{"norm": "layernorm", "norm_place": "pre", "init_std_up": 0.0442, "beta1": 0.9, "schedule": "wsd", "decay_shape": "square", "batch_tokens": 16384}
Each number is 50 + 12 x the weight over its row's rms, rounded and kept within 0 to 99. Layers, rows and columns count from 0. The size before them is the row's rms in percent of the matrix's.

# down: layer 2 MLP down (transposed), 512x128, rms 0.111, rows 503-511, columns 0-127
# up: layer 2 MLP up, 512x128, rms 0.138, rows 504-511, columns 0-127
down503 085:38 58 57 35 53 31 63 25 69 42 67 48 52 35 43 49 59 78 46 50 51 44 71 64 53 43 48 32 63 64 38 47 15 43 40 46 53 57 43 39 67 59 30 59 48 62 49 47 48 30 52 47 67 58 41 51 63 40 49 49 60 48 53 53 68 24 44 42 74 27 52 52 36 51 43 45 55 48 65 70 42 56 66 44 41 53 55 35 36 52 63 52 69 38 51 51 72 53 43 52 76 40 61 57 49 53 38 59 27 52 46 55 44 40 32 59 47 35 61 54 62 64 55 62 61 27 66 63
up504 093:55 46 60 58 65 47 57 60 54 44 51 39 60 56 36 48 50 56 59 46 43 58 47 82 23 35 49 66 40 48 29 37 44 24 52 31 35 45 53 51 49 57 55 37 57 43 37 62 66 37 49 36 43 43 48 68 47 36 37 54 54 55 45 50 59 90 56 54 49 70 55 47 35 55 54 34 46 65 45 55 23 59 52 54 46 57 47 30 23 47 29 59 45 49 54 49 44 48 33 47 52 48 68 55 57 57 43 45 55 57 47 50 75 72 51 53 44 42 88 50 68 53 28 47 53 48 35 72
down504 103:44 55 47 50 47 51 56 34 57 59 56 40 39 40 22 49 50 53 58 64 62 57 56 61 46 41 44 51 41 46 53 57 33 44 50 23 19 59 50 45 52 49 33 35 42 72 66 30 59 35 28 66 76 42 52 45 58 67 51 57 46 47 59 50 40 40 56 76 53 46 55 55 51 58 50 58 48 68 76 57 60 35 55 24 41 57 60 37 58 48 29 48 72 53 41 50 41 58 28 32 51 65 55 77 61 52 76 42 52 44 31 51 24 51 50 61 33 48 41 65 44 53 51 55 41 49 48 67
up505 095:56 47 63 55 65 19 41 31 42 46 45 52 36 53 51 65 50 65 72 39 40 44 70 42 39 30 66 65 60 51 42 58 39 29 44 59 57 59 39 29 59 46 30 45 62 44 54 51 41 67 60 56 26 44 55 70 36 41 35 41 42 57 41 48 41 52 72 46 43 59 46 60 48 37 37 72 40 49 62 48 46 54 54 67 55 35 57 39 43 47 78 57 48 56 49 45 67 47 52 38 55 35 61 40 65 58 36 32 48 36 38 57 53 63 66 84 76 34 57 55 56 59 49 50 55 54 41 72
down505 102:59 53 11 67 43 77 43 55 45 56 34 68 36 76 54 41 48 59 32 70 52 49 47 65 36 41 58 58 46 43 53 50 51 50 53 61 60 42 47 50 45 51 38 55 40 52 55 44 47 50 52 54 45 44 42 37 23 42 34 57 51 54 65 48 55 39 59 46 06 50 66 53 57 58 34 50 39 64 42 51 44 56 58 70 56 42 54 30 79 60 43 51 65 48 40 46 49 39 64 41 55 44 39 45 57 66 64 54 83 63 55 33 50 49 47 63 47 82 38 54 40 44 48 41 42 51 64 43
up506 100:45 54 68 58 51 15 43 61 48 60 62 48 41 44 46 55 54 50 58 43 53 58 45 72 48 42 35 57 75 50 34 37 43 48 52 33 73 58 43 36 68 78 34 65 46 50 53 45 53 53 52 46 22 44 37 74 49 44 26 53 55 42 36 51 58 72 49 33 41 54 35 61 44 54 52 47 42 35 57 55 37 48 50 78 69 44 54 59 31 39 39 50 49 46 42 53 67 79 58 61 40 44 66 68 51 55 47 40 57 47 36 67 56 45 57 77 50 34 64 38 56 56 65 38 46 37 40 63
down506 080:52 61 29 58 49 33 68 38 61 64 46 50 44 49 58 62 21 51 61 58 67 52 48 43 44 68 66 54 69 47 26 51 43 33 46 42 51 48 47 46 59 49 40 50 53 29 69 64 56 45 51 43 51 45 69 54 82 59 44 50 46 56 49 47 48 41 45 64 71 74 55 45 71 52 28 40 49 61 54 42 50 50 45 44 58 58 69 64 42 37 41 62 53 29 67 44 51 42 38 26 36 66 61 47 36 49 30 46 35 50 64 40 47 81 49 52 29 57 38 72 48 52 69 60 62 58 56 33
up507 097:53 52 66 53 59 31 36 46 38 53 57 57 60 54 56 48 58 71 52 41 27 68 49 56 44 51 63 52 54 41 32 24 56 26 52 60 59 42 33 39 57 62 40 59 61 47 40 71 38 30 40 52 51 36 54 66 37 55 37 44 11 58 28 57 72 52 56 43 34 62 36 53 27 59 49 49 47 54 60 44 35 30 56 81 51 66 44 45 31 54 48 55 50 37 52 55 48 40 50 40 45 61 46 63 62 50 39 40 49 75 52 61 57 66 70 61 43 61 75 45 52 36 60 46 58 53 63 48
down507 071:57 53 36 61 72 47 53 48 50 57 44 65 49 55 54 56 35 55 61 69 38 45 61 46 35 55 71 68 23 56 67 63 47 56 39 69 65 37 41 41 49 46 48 51 51 37 52 44 35 42 47 40 39 45 25 64 51 52 31 50 43 44 53 36 49 41 38 65 43 54 53 64 36 64 46 38 46 71 52 79 63 44 42 68 36 83 47 62 49 37 52 57 56 43 57 39 50 50 61 24 59 54 69 48 63 47 19 46 55 46 49 60 40 33 55 61 26 64 45 67 47 45 55 35 54 58 82 46
up508 093:35 53 64 68 73 26 35 45 49 53 47 61 51 55 48 73 54 47 56 51 37 44 41 27 41 34 44 64 62 44 42 65 37 35 64 25 58 67 35 39 56 65 53 62 38 71 43 71 54 38 60 64 43 45 34 55 30 52 43 60 52 39 33 50 70 58 55 20 40 53 41 70 41 42 45 57 42 31 58 30 34 45 57 46 54 43 61 57 46 45 69 60 45 38 38 57 69 46 48 43 45 39 58 72 54 68 51 48 49 59 54 63 49 50 45 61 76 31 45 51 63 63 66 51 42 50 31 44
down508 097:45 48 17 53 55 94 44 48 38 44 51 49 33 65 55 67 50 38 52 27 53 36 51 53 59 43 61 48 54 35 39 39 58 59 65 53 55 35 65 63 61 33 43 57 49 64 45 44 68 51 70 47 43 32 51 52 29 23 56 43 54 49 41 47 47 45 82 46 16 63 52 44 57 57 58 41 38 61 59 41 53 30 48 53 61 51 64 54 64 74 39 46 43 39 46 55 49 41 44 31 32 59 51 67 54 62 46 46 73 55 34 36 58 48 57 55 52 54 53 55 57 48 60 54 31 61 36 44
up509 049:45 54 85 44 22 38 50 38 63 67 62 55 25 34 49 44 43 58 73 69 32 63 58 30 55 37 37 44 57 62 54 53 56 26 52 22 40 53 55 48 55 54 40 45 62 54 35 57 67 49 42 51 38 62 44 75 25 48 46 21 47 59 61 69 54 66 54 38 38 42 58 46 50 44 41 43 68 41 54 54 48 35 47 62 38 45 36 48 47 39 23 61 39 24 52 43 51 49 54 53 52 61 37 68 65 53 49 48 36 50 59 37 50 38 52 53 46 59 42 63 54 42 38 42 48 37 55 38
down509 064:61 47 60 47 54 79 31 31 55 70 58 44 61 48 62 59 63 48 41 41 40 46 54 46 45 41 44 63 34 38 12 45 39 47 47 56 28 59 49 61 56 33 38 38 66 62 46 45 48 35 33 67 65 42 52 40 72 46 72 55 43 39 65 75 41 66 40 51 62 65 45 33 45 54 66 61 42 55 65 41 49 39 66 56 62 58 63 44 62 41 55 63 47 62 74 39 52 39 38 42 40 46 43 41 48 44 52 44 56 29 32 51 71 56 52 24 51 45 43 71 41 51 43 51 52 53 29 55
up510 096:48 53 67 59 45 16 54 53 40 60 58 36 41 57 52 49 60 45 52 44 57 68 53 75 47 43 35 46 84 32 27 28 44 57 52 52 56 56 54 40 52 63 32 59 37 74 56 46 53 55 45 37 40 42 45 69 52 44 37 59 52 49 54 46 61 60 58 45 49 56 30 71 50 42 49 41 28 40 77 33 18 50 48 70 61 49 55 54 38 61 39 47 57 37 43 51 52 64 53 67 34 39 56 56 57 64 27 53 54 62 44 51 57 49 29 78 45 41 70 51 49 65 47 52 35 56 52 67
down510 092:28 34 34 51 51 39 53 38 71 56 55 75 45 66 43 45 47 56 55 43 31 54 54 67 44 26 40 44 54 60 57 50 46 36 44 47 50 44 59 39 59 33 56 69 34 47 64 39 48 59 37 40 65 52 68 37 37 45 45 59 66 56 38 57 40 52 37 59 45 34 37 48 71 58 69 77 57 49 63 53 71 74 48 39 39 50 58 53 58 43 43 59 41 24 69 39 70 23 37 54 56 61 54 61 57 49 48 51 50 45 45 45 42 43 61 45 46 78 27 54 51 32 52 43 56 55 81 59
up511 081:47 49 78 60 48 14 40 56 38 59 47 41 48 44 66 53 47 73 64 48 56 49 24 63 52 39 39 60 73 43 51 46 46 47 66 41 79 71 53 45 75 57 34 71 52 68 44 59 52 60 45 42 28 46 46 56 45 34 30 51 40 47 33 46 61 67 51 41 42 58 33 53 51 51 45 47 31 25 52 52 42 47 64 61 51 30 57 59 39 46 45 51 52 29 39 65 56 59 63 51 37 55 46 60 55 58 39 53 47 39 43 57 34 28 61 65 54 61 52 29 56 57 61 46 73 50 50 30
down511 091:66 60 34 84 60 12 46 43 36 60 34 51 47 66 44 56 38 62 62 40 43 46 60 60 52 49 47 53 43 52 29 49 57 44 52 60 45 48 48 33 57 63 48 44 64 35 69 51 54 56 51 71 54 39 58 40 44 52 35 20 21 42 51 43 68 54 60 53 16 44 57 45 45 49 52 47 31 61 70 38 57 62 69 43 41 64 58 39 59 46 64 76 51 52 38 63 23 57 53 40 33 45 43 55 39 52 50 57 70 60 54 49 42 64 63 54 45 59 48 48 57 53 59 44 71 56 52 61